Part of a small language model's weights: 3.24M parameters.
Each number is 500 + 40 x the weight over the matrix's rms, rounded and kept within 0 to 999. Layers, rows and columns count from 0. Numbers have three digits each.

# down: layer 4 MLP down (transposed), 320x128, rms 0.183, rows 88-122, columns 0-127
# gate: layer 4 MLP gate, 320x128, rms 0.213, rows 89-123, columns 0-127
# up: layer 4 MLP up, 320x128, rms 0.209, rows 89-123, columns 0-127
down88:534506518437515540532439464492536500570520469475603507478439483536455503501469540524557610500477513604510548483492492496427533467455541521555525482574445500508510508554500548412474518461492455522522458521495467522457474437514452488459499537395473500516454508536414476530491470453436527465572536517527489501404514538518525515496526498457457481581478545473476480494510489483511542529487
gate89:469525547507467466483486538575493482494485587465465458584455539532449553501480495514477499477554363490463536491459484482478548473488566493480460490571480539498494534466494464399537547537490469584460464455475540543498530498577448542537486441430504546399437428508456519573505518448512453448479466428461517530483488516508476504526560553494481534492441450509567599425499456524497441473427
up89:502520533504569443487468553590492487518445587476474489567451551502490516460513477480472502476465387453465533505441525462452545484497592517523462459550486541505479563481436494424493520527450498622487436444495484529495495521542509539502586454471526581386465437477505530530539517437519481495492458440478523538496460462513532472554564497516528535497497462509520587471470463498483442511432
down89:456510510539501580506476511487539470490472495518527508489458421568526482470450481536426546490583513467512453434449548489461454454484453500483495466538474533583536526524494524502444604497526498475457470475442491474494454419506460507500513584519448499503488527468530533457530517521521493491443511510473500489476467517539457456483539483455549486493499453498479526503439470542414484532509
gate90:523540523495522464481495467477532490448429534491582562504518587483553557463536525520507493514484584540540510549460505444438542530604495530579547440487453449500552538482479489443468551469496502473504555515478469513472474498585492463561451493519496478454521498541487452413522493493521533410464547515510530476485530470436522482460517580518505472494500486557506504521494479543582473488535
up90:440455387471444522585453499480527468510523523474487485532511496482468447476478500482472451558545460544459445491453414558534488496468494504476471488496514491492513478472511511491550500495484509465432447512523454532518554475492532481465541543517554538553551460455532533567478484491548483510521535476551594461457487511466543533565508483450534536503429519418460487485470510497538462510462
down90:471495566446570420507468570474482549480563516478548486444527416554457519479439517454521525525491506527540531564428455525491541451461452465452478502525477530486473530443494522521424511466521462545533476491448492500489532523531537502477493483468517518453481517498495493472496480473527481485468533492510425443504443465544570498538460594470483432490502473545449496532517510503465445525523
gate91:477537545545480440498530538587462496476473523520550497524507504471494528552528537461554477451615458458398545501487528451494574520521534557497490466563546443514523614602429486490574613583595542445523499451547519466560473516522449537481523521566532466564519545535536492577474479462560432516497498518548582482574554560512453471439562484483513490482595508455456519474529488592474548467523
up91:469558543482529487514404553515470503459465518553492591520524497474470459427510436499450522491563471508492513457532433546536546539437602446517455525489528503498518424530526533469487421571585467441571525470432530549544488465491474528528525540427440480432473559445528480520529487453589479497530505507441543451456481459589520511545535499489527470537548531494530473534429450486401546559507
down91:417532556464490541437451572467537458538493483475498544512539518528475513484499564492473510503513496540494499544486423515487583497458476484487506484546551615505499454431494509476523510503469476347513496529550509440483550451483528540485403481464450484403537489500489447480508506481483517500507535485453517481437534508528474479564519529484436477549513515515530405488478536485475506485453
gate92:500492443540552492479504489508427442614492503490536548567503463480473523470482461468535533529465482444423506529527526523519456458580510458492522661481475495536497548449470543454445447559479526536441540509520504497444495542448504523531457469581545498455505503495495459469521609464485542500469460450505525531562548542562537411455543538408508440501503432481517525466559486472563539543544
up92:487496496540560390454523486565439514562493511523455461436524443547466548498508508510506565506464524460503472563573523586542532525546460555530556583455550466474546542473501511482461553479508430454428467467527543394499536463508484531490502456564484512488489459396558489519565522468526481507525459509490564495516437531479467487516567553529527521371487506548511511548481511446482555507531
down92:517431472490589448483457556449514528493526503496458452491505437517446573482461555422462511500555547510595531525367483528534459484448490483528501528420483441557524467519549441467552494482462519541587523467432518510489542548520451530524539468490514482495572525485585471552512487543535529499463535597562526477541470443481434485524476479532516549412503485547496463505465484489424460510575
gate93:491553519463496455530471497491514531455449491523498483454478476537507534426435438556551470514529528510505476451510550478485521520518498616466474481525459523460492508500446469433466518577486532517435489522555407508558488463521492394470484480457461419497487484557474521494391520460511516479431547458494560439459471474457506516460466486496493482557491536465511566515458515441483499436439
up93:585468439521529605488489491486533499491486493502522539549481535472470472562516519452497495515502474468514520561458460532504531467527476434527537518436485456515503494529536604547521435439482491469520425476451547506486475511513486581497533546556510561492488519495515523429553449563474557462546434518514456490493501490553529433524495525467508507462477434585512415544545466596518510583562
down93:571531478504533496507523518445485480456537505533494523547551541473475484540481542480518545438545490448515519518495489534525468503497518466538517545578544479466497425554479515516548470438495438520501533471510479489442439501518553567594533483473491517512520510566564556478607502543559469514514516458467445514595529486515498492475532505427504542436507567533502507459537527483504539491554
gate94:534512442552448494471492514553470494457533455466516437532506528516504493478540465553464590555592504507514518566471437525439564499490405568504455490456557545541473482595512477569556460546518521459488502465436515484512440497512535439437518444551502484500459557498488452476562552389442520533421517483520545487511512554518568533531487539493551512484522554446530495488509457537481512483512
up94:568435471497500451499519466439533526449496557452516522554479520422467500528497473538547458511495465431502461506502616476470506488473515488459489439467487484478500511430421419502474545503502465479496459497504504420486512466522552536455457540468500514547518478524550571529482525472516492578497491487516513526485459503478460471524523407467466506495531528487509504520520536349536444514520
down94:577448439510513475527575499411483548501443459531444453435458460542424478437469458504515488615609455554489510537521516541497512496500520466548464460372535428522553554554444497485510466503471462443485469484461513532506454448477553582464485468482464482509565549539444441474499548491564483489491524479464517566543449481538496497553547515460482437520438537500575615516489557494472467521526
gate95:471509572446530496461471568515409490458465515438516457505513475432468495495539420436483514498514419486554555501473494537476540404490434502536451519481547577561512459541446422511543433494518500445429523519536516488542525483466485511547529543446539611458531517492570460507542488444497404515467468520535541484498499418513536506433496610520448503489556521442457587513481641497452561527477
up95:500467484455531575554451557442525553481510453488531437480533421494520425471487492466503468547442486514473522489434518510514549478470542516454442428477525504448601561499554568552449427521418549503516493478475452487463378540583496557498565504531488489523465454504430563492456540552567534488540438388494525504500562494493471525473497383509552523554498425534470549458544466485527441532504
down95:553509492572483521553490553504493503463549384511527468461499504469504483502565450579533506539477435521429538451423449504481483548529503527517484434430541509478526500518526508484533395536450495475487417489507547524515438558500460534445529490510529536463517464506453457514427481514503478512481475431446497477520519518549531545373507489522482450592483464480511514517524509469463498504487
gate96:509484494507518585475541492488590483494544502490490520519491555533493436548500501446496534447550478434526500456460553399400408506512474509486479506590534480551489517502510536529501504569473535457496415527518544483484500576559496479503467534475506464545492492501481506440516475457432436445558436502541453522508482434570440504485498509489554418524535498481452457435580461525472491505514
up96:454534488464487470610570484470406497498469571507486410472444471501442568510568586476594523496600509518448505484500533535566556523453505538522525451544498450510459536532421528443501530496542459479524471451514559474497479515515513565473573517472550532533553558496519497521449500439537458495473545453514490480526492538441497527459513463566490555502469509537478533515488545585441494483469
down96:527491463462549459605522479448500417477567533506504534466417536534541474497509584450436435459531446447518529476511526529572509447512561558487531489482456439553508447554461486476475425559469489529546489462547542485435523549504575537487514498454460551488516496507559524505517449461498464520564469495535510525507506514487441487494519398583462483607546524521512491468544464544480463514511
gate97:461535564504473483546543539552494582473558524507499525556522529448560504544490501557507488577418563473541533421403548497515439544507620423497491542484464530472496513499501520489500468493503529517533517488502521486542518429587520513420449490555481452462434451561474513540473520510563480461468521560491511495556533533530570385568525493490516438504538563507463454536492490508504512520522
up97:525531507484537510462458517549569434567477472489504521512556418484503501519455469543518571530492539511467407443518523527539531593495508422509588401503520520506431492546533482499577466495537524513459458569501474420436488552459513527495533502519540477523539514469540497531488529448436579400505461465514443435499477467515488466470531472568468501480497526501492499472505481458417524469556
down97:443487485449543445388465446523500487453489479543491473524528449523454473585514509524468487564498560510559508447498494528470573552546461482529435507455557558502530421506473375520482519568510492498503402455515447442491538444546425477570523462495451500480510491448503549544490458463525558527419413455534484463435540527530457464530469520427500507471475498548508499437441460525484480487520
gate98:517518465535460493523540522437554509508465529528501525461505513487481344490521477477491450492481514519465514493517479559483444502496466471469486502501523467493522487476548503484497456483519585516477455563499497523515523498499509519523586517463491500537520458455502516528524586478520464565505550519474490460439552484442545508462556469495468499467505552443534576447446495482545449506462
up98:455537471550519500522492525427580589502421504558460489530560553509505481493511529432541522544518414492479467456511493462527479553489431509463483544514524489529469470471534502492455489519483540490533489488528495544513475503484433511523532500481480511527507501487520560499468503497548497573472540498461495447467506510485519489425550456548449510482424559410467544440444501470501499488463
down98:518428500479470533495530477497547526548483443494545505432478531450489526482549558536456471464560494479545419491496480462485516534600556516480459494536537477436540453488408502540514501508495494589528467505480528534482492535497478528544431475503572494544443503529482481457505545530545480513490530493519530547402520532545504528515451453568537473465473485520491458484438520448420497536528
gate99:435546496520601470533481504521535480508629456574494482442532468460481499491487488457485474499496508487510491490515537480471500477399488512511500535507452489581510525442463479530462514536489517477548492500452434498441517503529438461471484541507434501512501512471471500471496558515483511427496476453460481471495446495443495537507489568464472500453523562547524466590428491524528475459499
up99:497544511502457573495487519520530517501561441477510463472498514522491517518536535494512547439503500491490469504511500487566424504510506434442446463547485479544528468501494480541494451537493527510486466454507453514515540498526497513536591503540434503462484516471552502497540557566524463490495491432500440427477466478470561527490530436493515505465494518496468445492452442540472522447505
down99:517506442414466565433461436481512590464506537471514521484477531487522433518493519470553489440492492484483569458469440560554474463477491522465477509485483540515562519546475517473547479481460467503521430472488559574487461504402581469460499484480490443477514497577527532448524482595516535543534520512519494551501535479571445458479511481507508429507522512496475495467524501526432496547460
gate100:532520516532443541423437456425496521496463525496531525548512551505511423479526478496520481558541470490439557521564490461478545529397368507416503493500473493449540535562533493509583437424455492484509495474470467442466551515472512542476467417536493519597539539564498492506543533482516432460548545453556518537538524529491418526440562508499530452481502565469490456474447462444514540468431
up100:452534448497521519604475506424535519506521549466499476486496456463580585558466421490510558473508452515469462420445476511506444524492518418473523509573581453445472474533504498536520527421534453522510493444464515544498521502534520464514486433473487537519500499601537456516527420560528490597519559480468511451532466552479537535466485434527520539493422455494462553482551499496500569532464
down100:477528467563408564501477494509490552595388555474462542538483498424525496554430490497493465552571506497449507471416458492469513446473528460507532511584559484383558457454504490504501486472485465491517451525476492591516588551424493484473477453547477511558525526504469538511441474544489491518543510516511509434509546481452491527466459427512590542511551460427513543535505477484512618516433
gate101:490495545575511509477433487512523475447469474453469519428492442535537548471456553556491499419494463450492461602474507469478450474527521486506441512493402583459533579496518544504510416494499517468534526508548506447489482485539486530515517447433490528525524520466483460474496515512451505442487528507509458543545517460542440499490549540494449555464466532480520411455516481541528510454511
up101:507432497433449460438500463466461487536523524534488519593505558465468468526592512481508524615526499600541451449448431524486558522485481448433420464582612488509447419512539433538495537494514480518519509479473511481505483546562508436498467480527431521467466495476503487506485502498567489553545440542534529444467557537495513487504510489546500480519477470529433563574540516465467518576490
down101:474520512480514503465508586406542503460552493552521500569489494573543491549492550426539480565481546547475505469551621489488520527545542468564428431516555508485497474478484471500505518519493481476535452486474505536495479546502485482472455546512529429527512499495490476562508465542522456520504420442501522538467541519561489539518431488529441519467523489496479474549472511495511487525584
gate102:476469527439491510500422558384475409504511557461516430495539572515375495442471492529491491579482447464532454531499483498434526463474479432435472459506554489513436485510467463474504478520544486437445550492526496457418550487531558452517469493496535523508517495528537429499480497508451564523508506475501563450473478451486488538511487523433477551549485476514525477537545482505509445503496
up102:517496476429454506525416561440515411496561569441488444456510517569401486476480535519458486561435475499504428498505482520449520461469474414498478465535569510532447452493511486416525471494499489512455509465508484454483569470511543540476494486472553496510487482496565439476486463535463570487492455521473580558469470548470531498499469540519498496591487461512505502462484500515509395520530
down102:531580472507434491515494487567471496517524449494509540525522495517521467527518482544478463503471525575533498526436489575468461523584480524459478569449507523499502566487514456502528483458533501538487494456486503540550512575453500479473446514472524536539485471480444523489537557480513515569510442560455468479494499544515554504454520535509542487438542519476482459475541428416558497539474
gate103:465530588434519451487498542492519400467394467483516418516607512535481528482454545496471519498465505523533616478528464545508492510491491502562594433488532495531543488510518513527509503441457549495488478512465497520510435481483457553476481536506514512515475461507507550470562478448537492498497466476469599551492428483475548551514512541522518541511536478519449477436454545477521518547445
up103:473494615475566472494492554464484538438464478470561474538480505499535543485500447440475559516469462465441608522510483502557527540466487398511485492509510459491539509451447481530479528497501544541517490475469484515513488532485505501453502468500503541521476547442526544471496458476525452450478590523421454506460474441431504514412444505530517532508482467423464488443493529489482527560519
down103:537560397463527498501474445452498573546523558473588525529558528437537415412567523476556529550512483527465547518469528487450448534459508481522475455500521471436525460520566485460532454577499447479451447504507523541532542528463473418496518504525511502458527478425519498535455512547449538467530575517546498563464546520507486554518489513542559497525517553486477541488536567508466514568515
gate104:526538485453458509424486419440573460491521501535463509515465564482500542532453533500530476491514490467516568467550509470516472519506494460483489496550513543488484457587467509476501552501571509539480511488588469479496422467481509430515462490454583487475524532493513476403446470392491519562506555519465405520553496549484429532513491517469517496474519442454520564476535498457427451509470
up104:463503481543506498471562572513402502445419474486504562528486429451510465517512488580444512498485537514518453526502449515485503451508461498493462516564486504535537490468502570446527483535507565486455556472505394498503545501562496529516593446545489596462515457453488511596543487528487530462469507542515537517470476447476512459422544458479525498471499510540508436514529504465487484464476
down104:537504517540549524585579523460448501395489442568428479475553494468560523502464509458472490564502564506549509463477573490521497531478521555490542445464528549511588484520547447498478464444559486497438514519486450451465548417492465523509531473503448499576510434514497459535494544533435536495458454522508441458533495483520454461493438519522574478559502486491517492587354523509438541512500
gate105:451400470552468478538523503472571454443480403551433465511437511490520477472518520491457446456553542517468419499507455468510492509449497522525543502507543405480517488499453532459492569538497482531525544467460515458546532471519550504472525463473565494455561559464477501447539424492421409425521465517427476442426482462470545489460482486520501439488437533480501420490550521534531447569474
up105:568587537469535538483445483495519506602481492503468541497429560450515447532529391489451552486452520508530528492498530477554540492528540479559470452527465451506439488478460548511524418481470527546507452461482474428469484478465480443563449509518577560556540477529507544536559528506450512507502554527574503502522522521525471419499506479511488527510316498545462486476500488502438536514542
down105:500573551493502444536498480518525499503503495549476545440508541467481484598483533478499453515438482441538453529501507493525439577505479554527533431513426507484470520501533468507481459505506487473545448512473417455496539425530501556549490475556508606459486506475449478550490482386527446582491473496561481575441451510448463408454485579518516545518451552525494505479441466430414425531535
gate106:481561532478507537487568512520559480431481480465506531557433525497505450492485413496517442477473495482499426460549544486491533517533529449492443464462410499521589500516521479456535446512522477485492559451530499482539524475508519518511496372464494467486499449512590525523475584469517531502514485487423459443484494455512512466524525531577519418471512429581552563553526451521509494493556
up106:497501477461435448510483469576461488516492518572534517466516506459539527487500525447511562531531470528514503517460485542546433463438507484521549493463532558481475507427510501478483457524489496529468473456447538540485494555486515485500545510461440552556538529481476513507478510517498472473481533466519487541505517473495444531495455538545502481479501497422467431478516532494467526491477
down106:529499485487530490530594560478474491425465472533518489435552445463533592445529507430532497485533490511464524468502452469465461517470463503488470505496538593430440516422580494478461481445507490554556488501535490499533588469504439511573547531521476560495560550529528536530513566459418419488521490598475457546538452508515461549490530509517443494476501525496543572479546492497538499463501
gate107:473535590474510484461522503521510523456542566510450428541470448472487465496539476433507502444559518537489489448455475456473506398508539480535500535469433506444459499533536498523451448504520496448447498492447433440515437601465497515489574408555553531483493476486552502478549540490531546541522473473503480559513543477490475541529555511528541531510520530558512557474509596486540494509487
up107:482451497582472477526500486488526481504525540465510573531470574498549409520503556495475459523502489449566491536506468535445556465470546435568556475554430462482525512465564444406473481427499489475552510554511531519478507449531439508528512475541446472543481566503489528560444522475507503545533493523473460461565506519463490503503517529448503525508450501490555535504502548465471494515548
down107:412481482521446485516478471508478558491518494517495451551490541475529480527490508536474498540564508508510489525502481530520489513512494426522496526476419528511495547460523464425504460518515510440502411502455470582545511479561580483480500519590571503496417491533537501453516504518469474482508533514503479548537537563517519531590596437453458536502567547469501540539515558543490526566498
gate108:428588603465537462496523557601521430502479518436498519532552525592530546468476443472589458493488534521476525495510511522522397547499611543522496453535497504471517541526566519509497448599479441514420529479472510483490469467446448508467536508483486406507450489533550563489544540509515500442420472497603472503537513523523427540560545573525435510498518535518438584485398490485476475496583
up108:511574531486511520522499528551453441533508438431496531525513516552539552497477439482537492476529470495478513486417454542552492521505592504426471477556516586461484427461542481535401455506467362523528543457453519450601490528458440429430522554388482458504491543461542516495582555474546543455533480546550409466509439507527467484564550513615462537497505462415502548519431480469406498531426
down108:475490515428426481454449503537449519482460482512546494502412587425488521456492533504521431485465547470480527499507509522457498543567476503471451428548449537505421519462535523532396517486493501509482461536516489557506565541520444432495456498435472510464585529484520546461453508527437527589449460574510555558456550506553510510456527509512513543561471442471493466548561445462505475505428
gate109:496494526513594513522536525573531495513432543475513541485636517498539473524525502516529562467417501545553495431527509520500511436550441432605547438475495564488498522525497466457565506433463496513528493501584468539546480499519528465491520498513525469449517448539564475553553504610524461463519517501478553432473458491513502543475536554489565509483417447561447586501472494477515451471496
up109:546517476503544559506523477492503512540438485436547456455420525563565496487487514489552532451476540471522561457447491526525551498548474411490445476517471484485493501549460477427471428463512564540543543471588492521543546427518527510519526452458452444491519507545576481477420442546516454551519489466470499511497493515429514465526546486575526479489425467585550427465459420515453506492478
down109:504514512535505558605549393578559508555427518519586432554545525529534425501524518518585453484510606432533464461480564540528492486469486488481466476505498516492560455490435555468482499452534493519481450492493523479469514498559493507518499466440481533465496501491450480481567490509427535503487456497487487559483523461473537548496551505483529568519427524481419464518478492438507450483484
gate110:463534490430510516452566445487446380486477500479498525537514639533479545574468502457466556503518500432482425492544473465404534471482503508454475400484515545429567558490503443401474493484464571544514500490542490495458460472499430532525442488423552532527514592418540515542446448464488429515477482505471514546468538525484540525517593479444541516433510458504542463440503539521483445469542
up110:492567437441389551453483500465549462480521453550472435595476484563476492495402458571503508510468529440530565587586475429525552507478566462463494459556430496440415484490550519563501591504507515545485457491441428524465488444542489586518493506507569460496498490524516539570534493557468571560555546475481525468481530549497560528517507479458525526469515514468530549510509490451505502535580
down110:440454455419527527440463493513518587451481465563462478602512442502507465500424504520598496461489517510497505555466492511577551545478508469454574477486492474476455475514437455525480520454513482452498505541459505456480479507537459510471538549557484554501526433471515494519467595519488508507507455512612512459584460471506553514416356493565490509503457500462588512520521423510463593484483
gate111:520541525461545501543485528537502517450454461447414489493581486460449560502309515527502500536610512494472518435487447465471484403529459476496491479573514534396534497458505488456386500533478607434516542458502446542479512535476543529583566477468523581519440488428516444497500588493487534476544571521439533445532508432558560476491438494588576526481481390485524558488503599522502519516492
up111:509509572474532488568522468555498577447469406372460582459486569496463532512384487440514543500587547496451555440469436472517414501492469481441505492571488444386473463454537511519440497521468518520447433403495423488472457464547483476517501443457483488496497522405511491504482521565493490498455637546556568374466517456491521494488407533551503505560515483500493526421461522572532506490541
down111:478460526501548443512497445550537523460473407485481568497476488430495507531478489494504521501496515497419557502490541508481506451353505505462537485568555491469468499512475537574482552462449578517431455468495487538575484446483490491544467513394452520390439437494499546472514542453479458525445574490401460422437463436514497432513448411513509523491454435450513469453453530451471512506496
gate112:495514591553498463481485507472511520528516489482468485538454539480491527456441504492418520538492456496492466477530496474508568502439509436463500450472527540453581489501469524461550501498518472528465469477488493490553488499447486575517534449539420566438423520625488482455434485513488562464514507511495511578473498525441463422467546491484464476483492550538411519523562484507550539487555
up112:508555479441440501537480442460455491463443475431567489500528549499529388603586443490479520535571531493559473513463494554457494532522437469536449452493505463553473510481527455493554431519516460451474500504487546478430514496525502460518481493488468474503526514436466469531571546526549443503551603497519539423414530527549479485465519509548430518453487399480400406537465493494470488506437
down112:467589557532501568437527566519498471492485555580472472431480464478523549457528529507565543522452493504491531482520490506491545525468513478431481540507481494469459484602477470535480497543468497473509462527537532498466550566473571484520524465660493492496436459545476548505465487473492518563409528486504477464566473494471485495484495420542446528522490580469531458500475420451566487489524
gate113:486422554520426505499524523524456420490478522477521454517506530509520493509486481527464465477487513499521492515504506513550519543507437497578518537570494543509470467490486479527436512477510450517471477498470556500474446525514488517522511458478493451538500501509424511537485545514441490486513477487444511484495524473558540546478483481457533535535531517500489518473476552483510511510536
up113:517482500526533532558525485479481527595470537539499485466513443456522540537514546486467440418495439543400456515481496505510494490494569488492491455485518460485495542492525483561467439488519516511564566524512492540461512461539468461479467534487525496428535503495536498460507496503472480491531492474521470467512495513505503507491516473559506515585510533490459536487484521526505528513515
down113:558468492488508521495464440511493531509479492519548500498417469531481525492510519455450387557509442456416501550527444508512490543485547557526467475478581482544548516530490488501507487422517549492505453524509535552448506543505466440405440563483485578488514483509503503449497459494457531514445477470500460524512502510394476490474523510489461486506466488505527580513406520530526488488592
gate114:552446509482477441512522449525451464480544496488442481495484498488491544495436457512490514440488505484505560510466495440482466511485485447431499523436426538465515527499445514500549487522467518505476501445440570480459502492510524534497471438494467502511513497465497499546504446463459506455544518516483486571470479499467526482508437501473504463537530448522487457455466511458521495554533
up114:502514533566496545559517464507495479496457411516455474437463486514524445477485536483454464450514519455443494470511461513513478529454511551517519528441489533520508456521515525456498543435551500472472510459477526511448556579528589439525471482471517461451489527504453498433514495460572494503528464564478487516546548502531508532508485487496455527499541486510521476549487471515447549506545
down114:534501507506522490448400512493478517557508475447506456498536520498525526508487560477546463608465444470506510498505547499538515505575421477521542439574481489484495544509573487474470478501594551502435473457493457491505483450509520554465487504495570485495520479432552519564520483533465523526500548546454443479504493520585442476483486498466549528521452491492525502490532568498534517468508
gate115:480520527526454406535497543484468569489546524497538517507550438514456512529507419472501509471517472498491475543492458483483518485465523489498423484487613623482465554514473465444576497477511515499483557445499509469524509478496498525575483514550469495405488489534449531455484499511527543480542509474508468516471551530475507548527470593460508496483460513507521464535508525503489544426477
up115:522432503489525603501517471443521503495457456565496491508529562507481512477483519585496472542520547500535521504500509482529519518499527532443515495544408433459546466520593526562414497521523535480540501549518504561527506496511565508467394550472431532521527461483606405571493475538492471496470507481499514486575463449557496466443495411563457526551519473533491546505506485490536452584551
down115:549514498503501479496557512485498526540449516496478543474506485475423507526481550456372513508483453511466463490483461496562465525486428467549531523522499483486511512491451492483501477574470491469494582444460553460516446416485500502467542433509439534519537446522438498480537483454518454530517510463492494456500546542474496502538524474468469533561532551493502436516554577507524519590465
gate116:493512487494452487479508494489540426484532477547510448473592516475506533552455577476464509488521483472540523506467529502442552445458514498528515519588511513477473501405463422531484447490486541508479490442512471477555496521529467530600452536447569523530554463457519458496615484473445430505442474450520465446512561519550434496473476490489479462510453484496550521460456535566551502567458
up116:528456448435469476509460460500442571521499506547495427458548522468436546548476562515464449461488480555573509518472483478467567485432555565483475424473454439448554524476479499609538445528404504560500498504467482490533517534510552550540494484485483548393523519464485560443522501496562501494432508462453491517495520590506495544491499523490433454507554457510503486449468556505580553574486
down116:549471502417533495499474402561485634569444482540554419487493513418495538499618511548492497497451495546493546469511499518496569514412511562494488404457390485486553535420515544571547547440464591470470459550424462492514539538470482569490481458473462553491480491514529538476434458494520554559499455497414453537557476555470481526472503523511476494476428461478497449423462535505515497513497
gate117:429486508436525516467600473448484509544526478480546475511502578472506494460513438538514490511496502552524564478550526440492534435517483475486510405475510549492558504497469513557415518560478415442530534515490522524541437496470469535427464493453507457509500480570519539462549536498515540468539453525473529551558509436466466466467465464475439472502554550513533495492487471550522507539510
up117:389507507463511478495599490442477514500535475516519482521481559473484543503488448538539487496487479559556543485540519453516580436542460443497482419462494543474510516476444469560438599548454449503493518539493508512555506517510491546486510510501526452510487490567500503434523502506523525499520476528482508524545495425511430490444467506493440492504522505467529561485448451522511480510483
down117:542492439427455489505497470479455519499443464556464499527452457451482550531457520527486480454522423477502508567522488597504538518526455449510537473566493548491527479473559498519479528533491537552474451505531480482465484537500375539464508532506501509503445527510515499474533501501459517585469535492527485506481453464519415537502423555541544546502486456506512432484481510516511497517455
gate118:494532481472458541454576496488522514549533488514510538523516522566548464562477483455478480548562539414487457547504484494436518451496451506494531453505436490549469490501466474527484472496516392492508475464428524518480463462511477420458493487467554519526511527407534516519481443484456408500528498536568535513513437489541423447469425523493489502547507524638550517543434439461474450577433
up118:474499507484491585469481505537509513461429395504532483590472463575499474461516540515498524502505553473473520398537506508486530432507389468471498486540487484475580500542567476485497425538545448496501493562474574455423506534479506482510524439432462488481539482494553583527508600513560507488485529489509532535531489515476480514591506477584449466463478488508493415529456533497524521519483
down118:493521454658536498521545460541509462448497481479477548526495551525495468456555513536519486508554564446469498449422598526452520466504463477460497551507516551492532477516503455539452506454480533531442529516461576555463507499462497497501490475470571503481512451538559510482495539450524586490479517525504504484632515522467397481485492516507462479458515413460540478517461504488498488564498
gate119:506557506550504496440549455484450464437515508423499480553486500525555465439489534480490500555509488534497476384519448478505407474433450492486461524499467451477501543450462473554485497461494425540450458453490526512502517535556494587521490520508454537584478473509548537616542413428438517481523483531416538502511527594467458512434448533561508452516580563407502466539474505530558390511495
up119:508513557559548503451603510425525493538575534498482484479512530453507453425595494483525506465510508544499527417473457559509453409528546479494503491554466484516454530535511503500547585512434515571479511513447512615473504478482431501489449418470512489530488534453468507531582465463427520500506524525492501451504531489466462624430448584463500428520529488486426496472451535522487479442483
down119:513453520479568562483492560457468611495461514504467500395470468507554539489526612557509499533458526578466462468495512576494457451518515465500513522523461529486487496535498488522560516548532623544518528483440538494485553558474535546563498472543494463509548454436467486529461498431437515482517494506486510502485515579506545460549477543466565503514504530490487517437473420418451489492447
gate120:502483463424492528474481441518550514504597479509499475457485449489526504495441444535508532459581501509468486473441453568522525425526530549527517453482645511493476511480579525508488520540496521525478533435494524542528506560496509522503487470485524559464566549506476494457542518480482436482417520541579450500519562511530525533532438505486503605402474527487437548502480456473553537519584
up120:426514548611463505490484488472487560576467567511524472540545530498516554508576617552456512483470521523478558489516515479515472503512487485369437481567440542544431498564525444391530483491513547494582468525507462482594425540491513497494496529465503475516507534535566500497512466488552548557494460489512501580481467448520523534541483546481509461517517461451508464569448479531529522495437
down120:525516529514465475439494518447447484545485484564471478519479567533517463482466523462476537504491467559515472451485471463540504535525512460485513516553458577479486463552448461528524457514465457456522432461474458468561447509519537453479498493464497376546497476488526556556511483496604535505530489580516543533520465487564500572501574479601599515565597474481500444498473461440460496516502
gate121:492507593426515595479497476522491498487582529466500483510572486489600483446468485486472570446441544502477542513555499460472538498434550519509521521508494492523504481490467517553478420435495450483473460522457517483541512495478506481517466411533532461555514424509457457511463503453418499494524461495505502458577527516514455499549473560446498484542540575497596441475506494485539472492492
up121:451482457481424496479493549518513491521464539476530533511474534488409477537488506491561404488489516503531460428503511431455427501542500518518425527564462483503487517511567484442478518490461588507441486449555448456508473491547470541536505520521514498513467451504465570458494504510550539481528444503476417508484566475495462480491539399492433486432532513494499611503489519509491469535476
down121:489505468407489566507441431511536530520494477444535500486530492528480485487555518476586568559464565478483483474499459504578482526508481527528449549527463517465470492475536530610480496539553490462508485456560418447506520458494532475492471513504490483519511545510511471496570415519483482462454483445484460524490480479485494515504477566481423499486500582530554456498525496480452490464444
gate122:515539462558541455450503478498490532482533532517576485507459457505476478509517471539436510517439533468496460507442483565501515461584510469478484491477495497498540450524553527456461470492485488500549474469533478497508491488485472462433510515503478493520484539470506498505559585564550566522503500504494515528457457524477481492516518547569539473499487458504542453446486504447537524492516
up122:504418491436488534565500490495473526475469446528497474525527499541539537452439516479509521462555408481521452505535552459548522482476474567508433515495516528532484541494445496538516534491487510523488563466515496571441483552429543521523507441536508461446511527477492479538518355481477501479515507492508500558504477467522453505505437537440531475537556513519457509527502493524475523501517
down122:471544449501452482549502500497498483440523508530477527508475456457530478510492565494551420440397505492456463465464490495498486451488520548523488468448568442452500460524527457493525506477505518530508522514484560480507463488533570475515557477486433477451535447496513440566562482457507504484452502456557574561506509545507557473529538524544488537443501456452522539463497528550520589521429
gate123:550461489504597463478498539469435499537514440461518516598486494473438495550483442519504433449499446494494487477531468588537511482567444529504508539525483523495501552532554501535490518513482501476484516453503493477458521496483493491507540487545498568473478437566528459481447499545538498501477526482491526542505537492556506512571512493467491508525540500442485523514492493489510488453513
up123:470525593480527547430473485544427490502438516544518440525549502515466510420530531470544525535481486517475569538552441563472502514494498450444527473518496534604517511510511539567542419447477494504485514472498544493512506491512496523480568496487464484518536444486496494500553549517603521527484498415465533473464496518549485435532493507523486533532549503494461528471514445491540490513529